Part of a small language model's weights.
Size: width 128, 2 heads of 64, 2.54M parameters.
Architecture: rotary positions, tied embeddings, some layers without attention.
Each number is 128 + 24 x the weight over its row's rms, rounded and kept within 0 to 255. Layers, rows and columns count from 0. The size above them is the row's rms in percent of the matrix's.

# layer 8 attention query, 128x128, rms 0.0654, rows 93-119, columns 0-127
size [ 96  97  95 109  95  98 102 105  91  98 101 104  94  97  95 104  96 107  98 103 102 105 105 100 107  87 102]
[[134  97  92 131  89 103 160 103  92  60 149 167 158 100 130  88 131 140 167 154  90 103 111 123 155 113 109 148 127 135 126 150 153 138 109 134 140  94 156 118 174 157  91 173  95 104 142 148 114 144 134 131  75 108 149 140  91 126 141 144 123  90 153 107 140 111 160 125 127 100 125  88 114 144 123 128 119 153 125 118 102 141 138 156 125  95 146 111 158  93  90 124 124 103 157  92  86 113 136 153 137 123 107 126 124 147 115 130 157 103 136 105 119  90  97 120 117 141 150  97 147 118 133 112  73 130 142 131]
 [142 150  98 150 103 155 191 146 141 111 146 124 101 191 101 124 125 132 184 143 142 142  95  96 115 132 134  97 111 141 118 141 138 108 132 124 123 123 135 134 130 112 140 180 188 100 129  91 130 132 149 180 119 116 118 170 129 106  99 135 130 135 143 120  99 109  97 122  96 118 156 135 175 125 107 130 175 113 128 168  97 161 112 137 125 131 138 126 173 117 112 139 141  88 122  88 116 140 155 151 158 138 126 129 146 162  87 135 140 124 163 132 106 130 120 100  93 106  87 119 142 117 151 114 170 128  96 156]
 [107 119  99 110 146 143 143 138 145 141 114 175  86 123 158 113 118 117 144 126  88 148  96  86 111 166 134 104 138 124 137 102 121 153 134 121  94 133 143 120 147 176 128 176 142 136 107  98 146 114 111 127 149 135 129 133 154  97 152 133 120 145 124 123 142 152 143 114 111 117 113 113 152  98 131 148 143 108 135 195 106 188 127 134 117 161 141 142 191  79 117 115 130 104 148 120 121  89 133 122  97 190 138  93 106 153 129 172 137 109 104 148 114  90 118 113 149 105 123 115 117  71 139 158 102 110 107 107]
 [138 145 118 167 107 154 137  84 135 150  93 152 148 119 161 163 138 122 112 115 126 139 122 114 131 127  56 102  71 154 159 114 117 176 139 113 144 161  94 141 128 124 142 162 142 148 133 133 115 110 127 102 117 115 137 179 102 133 108 155 169 113 124 174 168  94 174  98 115  92 128 117 121 123 175  95 157 146 139 148 104 152 156 114 108 155 164 121 124 140 147 116  88 104 131 153 121 126 159 133 122 140 140 114 111 157 154 125 136 167  89 150 162 107 128 134 144  96 157 136 133 129 135 132 101 117 158  99]
 [110  96 105 104 117 139 168 116 166 139 122 110 144 156 106 143 151 159 113 111 150 103 146 144 134 117 151 153 137 148 127 157 122 147 164 110 118 128 108 121  94 154 137 102 122 120 119 153 124 106 135 100 102  56 125 128  84 131 136 185 145 116 109 136  91 178  56 135 117 134 134 127 145 153 169 125 133  80 109 114 119 172 121 126 110 147 127 155 112 115 142 178 146 120 158 171 128 120  83 160 108 140 136 105 129 159 137  95 117 126 109 174 130 140 111 118 153 121 127 107 127 103 115  81  97 131  94 136]
 [ 99 131 102 137  79 136 109 127 127 108 140 143 119 130 117 138 150 142 123 105 140 183 147 120 123 116 127 111 113 130 100 116  69 125 133 111 153  83 148 128 146 105 119 122 111 180 156 144 140 134 138 129 147 111 121  91 137  97 148 140 107 134  83 182 124 150 135  99 147 135 185 136 173 153  97 122 144 145  95 120 131 156 107 146 159 128 135 142  75 143 152  52 105 111 145 146 118 141 150  88 119 126  99 125 127 141 137 108 148 132 151 134 123 136 133 174 140  96 130 154 134  89 133 127 127 134 111  52]
 [176 105 109 113 122 155 149  99 133  78 127 108  82 127  90 129 128 152 150 118  99 117 130 118 142 129 151 144 139 116 133 139 126 106 134 116 104 116 153 120 111 113 156 129 172 136 174 173 156 137 149 137 122 125 140  79 108 118 137 149 127  83 104 110  97  67 165 137 155 146 171 173 157  96 124 116 134 115 147 157 111 163 113 133 155 157 103 161 122 107 129 112 151 158 135 149 159 130 102 170 134 122  94  95 159 157 134 116 156 128 151 152  83  90 119 152 117 163 104 146 166 122 117 141 110 103 130 135]
 [ 88 170 111  94 145  88 102 125 109 151 133 128 123 123  98 161 174 112 127 131 183 126 151 149 114 111 106 163 123 120 104 149 137 166 115 137 128 141 104 115 126 108 136 142 171 127 102 124 157 105 108 134 125 150 117 159 126 176 160 123 109 125 110 131 124 123 146 133 184  89 144 156 105 181 128 144 138 133 150 150 117 128 152 105 103 102 133 117  93 118 165 103 118 136 125 142 172 161  91 125 126 105  51 141 128  82 130 138 153 123 136 118 149 138 117 133 158  95 156 169 125 104 164 156 143 109 116 153]
 [108 148 101 121 137 120 156 100 120 147  76 118 136 124 106 122 140 126 111 112 129 127 119 100 110 165 129 135 109 151 102 125 104 174 144 154 103 151 190  80 155 138 122 140 134 152 101 173 109  98 149 100 107 122 155 151 112 126  80 113 109 116 170 119 162 109 148 148  96 125 130  99 169 138 143 116 102 108  70 149 141 138 152 132 142 122 144 117 125 136 166 153 128 118 147 109 128 127 145 133 123 139 154 118 103 137 193 120 107 138 109 152 155 117 111 106 146 152 126 194 156 141 166  79 129 132 114  84]
 [103 125 113 139 119  93 131 135 121 169 153 124 128  92 127 132 143 143 131 151 145  97 113 145 112 112 164 138 111 172 100 118 122 150 157 107 136 113  88 109 115 149 196 111 185 119 116 123 158 119 138 175 104 111  98 108  97  85 125 144 143 149 126 139 129 146 134 121 106  73 123 159 179 132 139 137 131 144 128 110 146 100 161 150 160 140 113 151 145 167 143 170 158  95 165 128 137 170 134  99 144 136 137 153 128  82 166 113 150 136 131 102 156 157 100  97 129 137  86 131 130 104 164 137 118  98 134 107]
 [149 125 108 136 143 155 112 120 158 184  70 141  81 139 119 154 145 111 132 128 164 138 167 105 110 149 124  89  97 150 114 139 129 124 152 126 118 146 133 129 127 120 127 182 163 138 133 156  99 150 102 109 115 106 111 183  92 147 141 170  99 106 126 118 101 139 144 100 171 155 158 162 119 128 140 127 135 147 105 139 138 150 147 114 116 158  96 141 174 148 127 137 150 104 166 140 115 140 109 143 129 110 107 162 132 117 159 135 151 142 107  91 152 137 129 146 116 135 173 125 113  98 132 100  75  86 132 178]
 [138 169 137 119 156 108 141 180 123 111 151 143 180 145 161 118 100 144 131  97 157 106 133  96 104 119 146 131 144 103 116 147 136 133 100 130 114 122  83 139 168 132 144 176 126  83 102 140 112  82 160 106 170 129 106 153 177 150 142 152 127 116  98 127 105 104 151 133 131 135 105 116 139 134 149  82 138 179 128 123 153 147 159 144 117 146 128 123 120 146 122 161 107 119 111 115  99 141 148 107 142 117 153  88 150 121  90  91 136 119 141 124 121 133 136 153 142 102 153 161 168  87  89 105 171 115 172 109]
 [132 112 132 137 114 114 115  61 142 160  96 109 115 164  69 117 134 112 108 107 156 129 148 112 150 151 138 132 119 106 125  91 142 121 143 103 134 143  91  90 128 148 118 121 130 116 134 135  79 156 126 131 150  97 123 107 148  91 158 119 107 118 132 118 183 109 125 139 137 156 145 105 136 129 121 125 130 165 161 138 114 164 104 130 141 147 136 130 174 129 116  95 111 147 142 136 145 134 144 153 140  74 166 129 167 179 162 165 133  77 141 144 105 105  89 119 103 117 134 171 140  81 146  91 116 154 123 159]
 [ 93  96 153  91 147 157 157 154 109 131 123 154 113 162 126 138 114 112 116 149 134 111 174 147 139 111 116 136 102 154 104 159 108 140  67 110  86 156  85 159 135 135 126 141 165 135 136 122 160  79 112 126 151 131 105 104 104 106 142 119 136 149 144 110 128  58 148 140 145 106 123 141 126 130 153 138 179 125  87 128 105 156 135 113 108 119 154 106 159 163 114 183 154 138 122 122 105 166  98 105 143 142  78 108 167 141 133 147 117 128 128 113 163 108 159 139 127 101 104 115 125 161 110 127 114 138 168 124]
 [107  95 137 182 131 131  83 116 119 139 126 139 133 103 113 158 123 127 147 165  90 137 138  77 144 106 141 119 105  96 134  90 152 137 135 144 144 126  89 163 133 120 180 173 155 102  92 140  92 113 148 151 131 142 102 158 105 119 139 147 117 125 154  95 132 162 110 107  86 179 151 112 144 142 114 144 116 141 166 108  89 118  81 116  97 135 151 143 127 107 153 116 128 120 166 118 133 128 145 178 156 171 162 125 142 164 136  97 147 125  96 124  97 129 159 120 145 163 130 100 139  92 120  97 125 135 123 124]
 [101 138 124 172 143 133 116 117 118 154 172 139 157  93  99 135 150  98 158 125 107  96 156  94 180 136 146 102 183 119 159 170 113 143 130 128 162 140 143 128 107 150 165 130 120  99 105 116 120 127 120 115 135 125 166 121 147 123 113 111 131 127  89 121 126 137 106 136 165  94 168 108 119  74 137  93 133 130 153 154  99  88 110 137 112 130 102 149 146 136  79 157 173 130  96 145 109  94 123  81 115 122 152 128 167 129 133  97 103 144 117 161 106 125 141 152 166 159 102 107 157 146 100 131 124 108  98 120]
 [130 143 109 130 140 138  77 141  89  85 111  99 122 162 150 144 131 138 115 118 169  93 163 132 167 127 158 138 145 118 124 117 101  90  96 114 115 161 126  98 121 140  93 144 132 163 115 146 114 104  95 162  96 128  93 110 126 134 128 158 154 152 162 114  97 133 170 141 135 123 163 132 173 145 184 130  94 105 149 144 162  96 137 116 156 119 111 148 120  94 112 166 118 148 121 132  96 140 139  68 122 152 147 161 131 111 139 148 179 148 150 124 168 154 132 150 110 100 155 116 149 121 121  94 128 130 119 103]
 [113 181 134 157 136 125 114 101 111 119 111 130 166 129 109 147 168 157  85 102 168 119 127 176 155 117  95 125 157 132 102 152 134 113 137 147 134 152  79 109 149 131 166 110 103 130  97 179 140 118 172 112 110 109 119 160 155 130  88 115 119 138 116 159 118 139  94  98 149 146 130 126  98  99 137 139 117 142 110 128 152  72 155 165 118 152 118 127 139 159 139 189 113 101 165 187 124 122 110 105  93 134 132 138 127 137 115 142 101 117  93 160 156 160 171 141 122 126 151 126 118 135 129 128 116 134 160 136]
 [123 114 110  99  92 146 153  82  85 112 124 148  98 129  91 162 141 137 120 112 124 142 177 122 136 135 106 152  83 149 130 123 128  96 122 126 126 138 138  68 150 114 125 143 130 154 109 130 113 138 173 131 157 136 109 160 114 154 155  99 134 145 144 112 131 136 152 161 131 115 130 128 141 112 136 118 114 145  80 158 147 154 162 124 143 172 123 148 169 187 155 127 109 113 140 115 152 138 139  84 101 127 164 118 144 117 144 177 166 180  80 151 146 182 123 133 119 157 155 156 101 115 128 106 148 116 138 128]
 [ 90 144 133 155 129 145 146 148 119  95 142 136 163 131 175 107 155 111 146 104 123 121 155  65 143 101 136 142 156 149 114 114 124 134 117 113 122 165 113 135 154 149 165 130 114 160  99 119  59 163 118 114 125 134 151 134 153 105 156 127 193 137  92 154 150  95 144 154 116 147  95 127 139 157 162 137 102 112 155 128 117 133 149 141 136 120 165  96 135 147 135 172 120 122 116 141 139 128 102 120 129 116 138 164 102  88 122  95 132 126 132 115  82 135 128 118 142  82 174 118 140 163 171  89 115 104 149 155]
 [117 122 152 105 185 162 119  91 162 130 121  85 128 120  86 141 104 198 126 145 165 100 110 135 112 114 146 114 107 135 150 120 168 124 186 149 143 130 114 121 132  95 110  95 111 144 145 125 123 108  86 125 133 108 105 106 117 115  71 153 105 123  87 115  93 160  98 107 128 122 136 166 143  85 128 137 111  90 122 149  80  95  93 117 137 134 124 128 133 143 133 164 106 143 100 126 132 112 143 135  82 105 128 110 145 132 122 105 149  88 128 128 129 118  94 167 162 120 104 160 135 121 121 111 101 127 137  97]
 [105 150 110 107 133 106 148 135 104  95 155 164 135 134 137 123 142  89 123 113 108 124 172 128 151 105 114  86 115 147 146 134 137 110  99  93 114 140 108 110  82 151 132 133 120 150 139 165 142 132 142 132 133 136 154 150  79 128 122 130 160  83 119 141 123 141 195 109 153 142 161 114 150 159 130 114  93  83 165 126 126 175 192  99 153 146 131 136 102 146 117 128 139 156 179 116  98  91 150 128 114 144 122 109  90 126 126 146 132 120 108 109 154 126 122 122 116 136 172 157  99 144 119 192 122 128 165 112]
 [131 146  92 146 103 153 146 101 136 140 130 131 105 107  92 144 158 130 191 144 158 126 130 129 125 139  88 128 122 138 158 123 146 117 134 159  95 122 130 132 148 157 172 148 100 162 167 187 144 122 115 153  68 136 147 143 151 140 156  97 127  83 119 128 127  91 108 153 136 149  90  80 176 148 149 144  99 135 148  97 157 122 103 128 135 118 135 127 142 137 121 165 117 151 110 138 137 158 122 117  97  66 151 122 143 148 114 121 157 163 112 138 114 119 133 139 144 132 124 134  84 113 176  89 137 127 156 102]
 [103 127 115 181 148 130 143 146 103  93 145  91 141  94 159 125 143  98 149 129 159  99 120 123 110  86 111 159 150 149 151 123  96 105 156  77 100 179 136 123  94 135 137 110 110 112 129 139 141 138 151 152 149 188 118  89 126  83 166  94 118 134 140 118 144  96 186 109 153 154 110 148 135 102  96 134 143 152  98 152 100 144 116  83 116 141 122 170 109 134 114 114 144 136 144 122 137  89 109  99 118 108 128 161 106 126 138  83 152 146 112 146 116 167  97 139 121 135 137 116  93 138 160 138 113 132 114 140]
 [124 142 167 114 123 134 108 106 139 123 121 141 138 134 100 123 131 139 128 169 145 110 120 141 114 114 118 152 208 109 108 164 114 135  91 120 144 120 140 153 139 158 149 123 142 128 151 133  99 138 107 145 116 116 137  97 123 135 138 179  80 173 148 162 130 111 191 120 154 175 136 127 172 119 106 123  84 146 152 166 125 128 164  91 151 102 101 113  99 112 112 109 137 158 125 129 192 161 138 163 112 129 122 102 149 156 143 129 123 121 148 141 171 104 156 148 120 116 146 176  93 126 113 132 157 135 151 127]
 [101  84 125 154 109 116  95  97 106 132 122  99 128 153 183 122 101 144 111 120 153 128 130 114 157 138 134 154 109 113 119 132 148 118 130 129 162 104 177  81 118  91 129 170  91 151 130 138 129  76 153 127 142 131 146 148 134 147  61 157 151 125 113 123 111 130 135 127 149 146 149 121 130  77  95  93 129 128 118 149 147 144 130 163  93 147 175 135 135 113 149 124  97 107 130 127 145 105 108  95 115 161 149 112 147  98 134  87 111 114 132 146 149  98 145  85 105 159 164 170 119 150 132 142 126  82  95 116]
 [112 106 164 142 110 130 146 158 130  97 110 168 174 127 114 119 134 156 144 118 125 135 107 113 132 141  87 156 124 124 115 114 172 139  86 135 114 128 120 171 150 132 127 121 164 100 102 123  88 122 142 125 126 110 168 116 118 118 158 115 124 150 153 118  89  92 135 108 136 143  84 161 120 154 125  87  89 169 114 127 148  71 101 102 111 101 158 113 139 136  98 173  97 140  94 168 160 116 126 157 153  92 111 128 133  95 133 156  96 118  84 123 144 101 141 114 101 128 181 137 129 129 136 160 113 154 151 154]]
# layer 8 attention key, 128x128, rms 0.0656, rows 93-119, columns 0-127
size [ 92  98  92 101 101 101 103 103  95  93  99 106  91  91  98  97  95 103 101 104 100 103 100  97 100  96  97]
[[131 126 143 104  85 150 177 141 172 139  66 124 115 162 149 136  92 144 146 144 119 100 112 190 110 127 136 113 141 106 137 114 128 159 127 109 157 106 116 138 114 157 136 130 143  75 118 139 104 146 153 116 179 100 124 144 146 118 116 110  96 156 139  87 142 119 146 133 155 161 156  95 128 121 125  74 102 150 126 181 107 146 131 133  78 184  97 114 137 119 172 161 126 134 119 137 157 123 136 121 146 101 145 115 151  90 115 123 123 120  72 123 149 147 149 141 134 112 129 130 158 119 138 128 133 147  99 112]
 [124 166 151 138 114 110 145  92 136 153 143 114 154 120 146 118 124 100  82 153 118  95 134 127 129 114 137 127 136 189 134 113  98 138  98 125 130 138 130 127 119 125  92 172  91 122 120 119 102 116 152  74 158 130 158 138 111 137 125 117 106 143 131 152 126  92 154 150 165 145 139 110 124 120 126  93 111 111  79 183 109 137 139 119 125 123 133 131 123 135 162  72 169 122 123 174 192 104 117 141 125 107 157 109 117 108 150  93 145 149 161 127 168 126 138 121 110 149 165 133 100 116 175 120 154  96 181 144]
 [139 104 150 153  84 154 160 125 166 131 129  84 121 106 139 106 118  73 124  99 150 122 116  90 149 134 131 117 126 112 110 135  87 123 135 130 130 145 115 133 162 155 143 137 142 149 119 159 141 125 113 117 157 137 131 105 137 103 112 121 108 121 117 134 155  90 119 112 157 110 152 105 136 104  97 144 141  77 152 114 103 164 134 119  98 117 116 136 166 150 105 185 140 145 137 144 124 141 130 140 170 100 152 159 113 103 118  79 177 149  99 127 210 110  97 152 118 112 130 142 170 120 140  98 179 111 105 131]
 [153 138 112 139 149 129 170 164 137 122 178 108 127 155 142  79 128 166 143 141 118 121 119  98 120 144 142 115 143 108 120 139 108  71 130 130 130  94 117 128 109 144 137 107 138 115 122 110 162 119  90 118 138 120 164  88 122 149 154 135 124 120 157 119 123 134 118 119  96 117 115 176 161 116 128 167 118 127  98 143 104 153 111  91 130 113  98 120 175  72 108 130 164 116 136 117  82 127 135  85 152 100 146 130 156 129 113 101  87 107 150  78 130 139  95 159  89 166 113  98 176 150 105 114 160 132 140 157]
 [120 154 116 121  95  94 123 147  87 136 128  99 105 124 115  91 171 147  99 138 116 133  94  81 139 169 133 137 117 105 162 130 122 154  91 140 128 100 149 109 109  91 138 150 137 155 128 132  95 146 112  95 155 176 171 110 148 163 143  99 140 149 124 131 138 110 179 106 167 116 160 108  99  97 139 112 161 168 112 130  89 108 159 129 154 132 112 147  91 134 130 134 107 143 143  82  90 110 176 115 143 123 121 140 133 134 131 145 100 173  95 105 163 143 102 103 118 167 136 123 140 138 129 139 158 102 147 137]
 [154 102 143 109 158 138 123 128 124 101 145  98 126 111  87  99 151 153 109 120 134 134 117  80 124 158 169 127  87 112 112 128 175  92 170 163 122 149 147 141 108 132 119 144 139  81 105 121 157 117 114 124 101 100 171 130  77 136 110 119 139 117 119 116 154  91  74 118  91 102  91 156  96 138 123 145 119 146 180 116 119 114 126 113 165 133 132 127 109 140 133 149 144 155 101 104 147  80  95 140 155 136 127 103 120 161 135 141  62 124 154 128 136 120 136  90 148 137 117 121 147 181 146 148 116 134 111 146]
 [133 121 126 133 150 143 144 126 131 156 112 117 126  80 116 126 116 134 107 134 104 132 122 123  83 145  87 126 132 113 182 111 116 121 151 134 143  99 119 147 156 149 100 148 120 127  98 167 101 120 129 127 131 120 135 171 106 143 141  83  83 123 109 159 168 105  90 114 168 128 112 109 122 123 149 132 137 134 103 118 160  86  95 173 131 128 139 129  91 173 179 150 160 109 152  99 193 113 153 133 118 121 143 173 115 113 159 162 121 147 117 147 116 115 100 147 172 153 129  98  95 121 161 104 161 103 137  94]
 [134 101 119 113 138  92 112 118 114 142 133 158 136 145 126 116 147 183 141 151 136 137 161  91 161 175 150 118 134 131 114 109 137 122 114 169  64 112  91 122  66 127 102 146  88 139 148 110 141 139 142 139 138 132 131 130  87 148 132  94 102 141 116 113  98 130 155 115 127 109 117 166 186 114 150 121 114 137  94 107 126  97 159 153 151 142 122 141 192 124 122 140 114 161 103 102  87 110 140 145 122 133 149 137 149 160  88 112 120 126 192 132 105 169 121 131 146 144 110  93 101 125 112 120  97 156 127 120]
 [174 123 144 141 151  98 152 157 142 123 160  70 123 118 110  82 156 125 149 103  84 155 126 119 154 127 136 159  92 108 150  94 137  89 126 126 127  82 114 158 116 110 108  76 146 119 113 113 118 139  98 129 118 109 137 134 117 137 139 133 162 131 156  83 109 122 131 112 124  91 147 109 158 141 109 108 113 146 156 103  67 153  96 142 123 136 131 142 167 130 150 109 118 107 154  99  73 126 103 151 118 148 157 159 162 141 116 156 102 142 168  85 150  96 106 120 107 126 105 111 117 102  98 135 107 121 130 150]
 [114 103 127 124 161 147 109 121 120 138 101 125 115 100 125 111 151 134 100 112 146 157 119 105 166 160 107 143 144 123 178 104 122 142  96  90 165 121 110  99 103 142  91 141 104  84 179  99  96  82 110 109 173  93 152 122 125 124 113 152 125 101 148 115 120 128 138 126  91 151 111 116 116 120 104 142 103 149  76 155 161 123 148 138 170 182 170 100  89 142 116  68 121 125  96 142  91 100 155  92 125 133 117 120  92 125 117 156 107 131 151 126 119 142 123 112 123 120 167 116  99 118 108 109 125 117 149 125]
 [114 101 140 126 153  88 133 120 148 135 169 131 127 123 129 122 140 146 138 142  87 112  91 108 154 113 124 152 115 150 171 125 146  84  98 159 116 175 105  87  93 127 122  87 129  72 127 130 119 100 158 132 147 150 105 140 139 114 121 113 118 132 103 130  98  89  88 163 100 129 107 164 153 136  93 150 134  96  99 124 109  95 143 168 123 132 124 111 148  85 160 141 126 139 132 121  88 154 107 127 184 136 102 145 160 126  98 113  79 111 150 146 126 163 114 109  93 114  84 129 160 147 120 132 150 153 134 106]
 [110 132 139 133 129 159 115 169 124 129 182  66  91 124 132 110 180 118 157 162 130 112 137 180 141  83 138 123  96 114 140 128 105  86 119 112 129 165 123 127 112 129 134  97 137 108 163 119 144 166 132 105 100 113 128 129 104 154 133 129 124 113 148 101 138 143 148 113 154 122 155 145  79 122 118 152  96 106 166 127 134 169 100 116 116 121 130 143 117 129 127 110 150 103 110 106 131 108  93  80 171 140 117 115 143 140 144 115 129  93 197  72 153 140 126 103 125 116 149  99 103 145 149 133 100 162 136 158]
 [141 123 148  87 128 100 159 141 142 100 128 111  83 141  93 140 108 168 110 138  87 122 102  96 168 134 115 133 136  85 141 152 114 137 102 146 101 114 151 155 129 136  93 120 177  85 128 113 170  98 157 116 117 132 156 112 141 106 101 132 112 102 134  92 135 140 122 142 111 160 139 175 145 143 102 162 124  80  85 128 108 132 136 130 104 116 113 134 153 124 129 142 151  90 143 138  75 119 125 118 112 178 132 110 136 107 109 151 132 137 130 113 172 106 166 173 102 117 139  98 155 153 133 122 176 165 102 130]
 [108 173  98 159 158 142  99 104 159 137 107 132 122 162 127 117 130 135 126 129 142 139 160  83 131 126 140 156 129 138 139 121 163 116 121  77 141 135 117  99 168 120  96 165 123 134 150 124 130 159 140 136 131 110 152 159 128 129 123 132 101 130 116 145 123 191 136 153 137  94 178 141 134  65 105 124 129 119 109 171 121 144 143 131  89 148 140 126 166 142 160 104 122 162 137  94 133 129 128 107  82 110 141 167 135 147 148 141 104 149  82 153 140 130 114 136 110 126 145 187 128 126 131  51 122 117 168 109]
 [108 110 145  66 132 132 178 142 147 124 165 126 132  97 124 114 119 148 167 125 118  73 143 179 132  59 108 123 137 121 124 121 105 126 110 154 139 115 117 103 140 119 117  79 108 119 125 121 146 156 150 142 150 107  97  83 150 115 125 151 144  79 132 154 123 101 111 115 135 101 142 109 114 147 114  75 130 132 109 144 132 155 102 151 153 109 154 149 159 103 103 101 106 131 149 151 116 132 116 140 175 134 111 156 145 119 139  98 118 123 136 184 149 142 156 153 158 133 114 125 134 184 126 143 138 103 176 107]
 [109 116 113  96  96 126 116  85 142 117 111 117 159  96 157 111 128 118 163 127 126 102 116 135 109 137  99 147 131 103 104  87 132  98 141  73 132 139 116 137 157  77 163  83 140 141 130 170 103  89 162 100 149 139 143  76 139 123 167 118 107 127 112 115 121  78 129 117 105 178  98 127 108 134 159  94 125 109 129  96 116 109 106 115 121 130 161 166  96 145 125 126 113 149 116 123 129 142 149  91 110 109 116 118  75 114  95  81 125  97  93 134 112 114 148 104 144 151 113 143 104 123 176 122 118 138 115  90]
 [ 89 135 175 123 111 122  99 129 170 133 104 136 132 118 149 128 144 154 108 127 123 101 145 113 108 155 126 110 129 175 149 137 131 129 170  99 126 186 138 134 155 147  99 118 120 101 119 140 134 141 104 121 146 149 138 151 149 141 138 106 127 155 139 127 155 129  87 112  96 149 144 107  88 168 135 147 148 152 145 160 122 149 164 135 110 143 133 113 108 190 167 119 160 106 107 103 125 144 171  97 111 150 121 170 140 169 122  98 134 129  80 119  89 163 166 103 117 124 102 123 140  92  97 129  85 136 176 151]
 [142 123 139 103 141 107 149 151 112 142 155 133 113  88 133 136  93 119 123 143 138 160 134 122 140 115 140 141 153 135  99 135 122 121  92 122 126 158  90 155 117 140 116 108 128  94 132  87 156 127  83 166 123 102 134  93 105 153 127 101 150 124 160 131  78 103 151 149 136  74  85 154 124 161 127 179 138 164 103 125 146 144 105 133 115 106 110 132 132 140 139 150 116 148 127 115  50 146 105 149 166 113 104 111 142 110  85  83  92 104 152  96 140 170 158 131 103 159 130 140 100 119 139 118 103 150 138  90]
 [153 107 159 100 161  97 145 142 136 160 126 108 149  94  95 111 132 168 112 128 129  91 124 102 169 128 156 122  85 124 107  93 105 119 133 152 146 124 108 153 128 114 134  99 127  97 141 131 152 158 106 153 107 152 118 105 126 110 118 133 141 106 146 133  85 115  95 164  86  91 121 104 121 114 123 130 114 131 168  95 116 160 122 150  99  94 134 102 129 110 131 127 124 118 105  88  65 141  77 141 130 178 121 145 140 130  81 117 110  70 175 112  97 113 135 125 103 108 124 121 144 153 133 101  98 111  90 131]
 [105 173 135 118 122 137  91 141 142 107 121  70 120 192 110 113 114 155 127 143  98 124 124 170 126 111 180  99 164 110  90 114 147 116 105 143  93 130  88 127 107 112  92 108 141 120 158 102 162 140  96 117 146 112 111 120 146 150 102 155 111 165 125  85  87 149 112 138 103 108 180 154 148 132 137 134 138 136 145 122  83 123 116 121 136 130 147 136 122 128 161 141 163 136 114 141 115 161 102  97 153 129 115 123 136 102 101 140 147 123 134 126 163 101 106 153 127 169  80 112 138  86 111 159 108 132  83 136]
 [178 128 125 122 101 103 139 144 114 158 173 182 128  77 147 111 115 151 126  84 120 143  93  97 125 130 108 140 104 142 121 129 146 144 112 128 124 162 190 125 131 181 120 133 127 116  74 174 109 100 119 127 148 199 153 147 165 161 152 138 152 130 151 159 132 144 156 118 135 134  81 121  91 113 156 134 106 140 114 119 116 124 158 134 132 119 125 116 113 134 133 146 135 109 141  90 138 150 167 126 131 138 108 153 150 160 128 137 130 176 136 112 131 146 170 122 163 133 117  82 131 139 144 100 131 162 118 102]
 [153 133 182 185 158 169  98 148 116 115 100 118 126 153 164  98 128 153 105 148 150 121 135 148 131 174 140 124 141 109 147 131 162 116 128 124 147 139 122 168 186 117 120 129  76 119 156 123  98 103 137 119 120 156 104 111 142  83 148 102 128 170 124 126 144  95  94 114 140 116 150 130 178 123 126 117 109 145 143 120 110 149  97 175  97 130 116 113 165 128 129 161 118 126  75 124 148 109 158 131 138 142 125 125 147 102 100 141 111 131 134 118 107  79 114  95  92 184 113 141 170 113 157 135 124 112 125 141]
 [148 153 139  76 171 116 152 147 132 108 121 158 156 156  87 127  89 141 116 127 120  83 107 126 168  68 145 143  78 118 160 162 122 114 160 129 140 120 146 141 105 149 134  81 137 106 129 101  90 143  98 115 130 137 124 126  90 156 173  95 123  65 144  98 134 145 141 136 117 141 111 119 117 145 130 161 157 135 111  97 113 128 101 139 155 121 126 121 140  97 154  63 106 158 111 129 134 135 110 152 139 136 139  88 142 115 122 114 107  67 121 144 114 113 120 122 147 155  86 139 154 149 109 131 122 124 122 124]
 [ 91 103 141 144  89 144 126 100 155 100 108 104 134 112  99 111 126 124 110  95 134 110 112 116 143  93  90 102 107 115 123 142 100 124 135 162  99 102 125 133 173 141 146 168  92 108 114 130  91 168 121 172 137 125 152 151 138 132 122 171 117 154  83 109 144 135  86  87  99  96 115 161 153 128 165 160 145 118 107 134 149 111  78 102  80 136 139 104 130 107 155 134 123 123 120 173 166 129 153 115 130 121 128 119  90 142 137 148 134  56 122 124 112 104 172 141 123 141 135 101 133 142 102 146 111 108 117 155]
 [163 110  82  80 148 150 123 111  97 143 107 137 111  98 117 147 105 140 131 128 128 164 121 142 114 137 133 110  91 111 154 129 118 118 124 139  98 148 131 168  90 138  92  97 143 117  86 136 166 134 140 137 136 142  95 124 118 115 142 108 165  85 133 117 117 113  72 116 142 156 115 188 160 105 120 166 158 125 127 108  96  97  62 152 124 119 111 159 146 140  98  92 123 162 105 114 141 106 146 166 120 137  83 170 140 158 135 150 124 151 149 138  97 143 143 137 142 130 119  99 100 134  95  97 100 127 108 121]
 [127 128 121 122 153 117 118 145 136 122 156  93 136  89 131  68 134 158 185 126  90 117 108 140 107 137 129 150 100 133 110 139 129  91 137 141  92 150 158 157  87 115 139  61 151  86 143 107 133 137 112 160  88 153 125  71 139 104 135 133 153 130 108 149 117 107 146 157  99 150 111 153 159 122 106 136 150 103 139 105 109 126 118 132 169 146 120  91 136 167 149 139 112 129 128 131 116 125 107  97 126 113 145 100 141  92  93 151 113 156 161  64 108 123 101 119  98 108 134 109 145 149 112 163 162 151 142 115]
 [159  98  90 135 148 142 112 119 157 117 158 114 101 131 148 184 123 116 107 172 126 148 157 182 132  57 161  97 109  98 101 110  94 128  91 123  72 106  96 120 111 114 128 107 136 115 122 130 122 155 120 129 137 123 128 116 116 168 139 138 111 139 151 117 141 168 114 149 148 113 153 138 134 122 123 106 143 144 123 136 103 127  91  81 136 123  77 150 167 112 141 121 144 133 112 137 126 106 106 131 151 117 136  99 146 162 107 128 196 131 175 144 125 135 134 158 145 125  91 115 138 128  82 145 105 111 135  85]]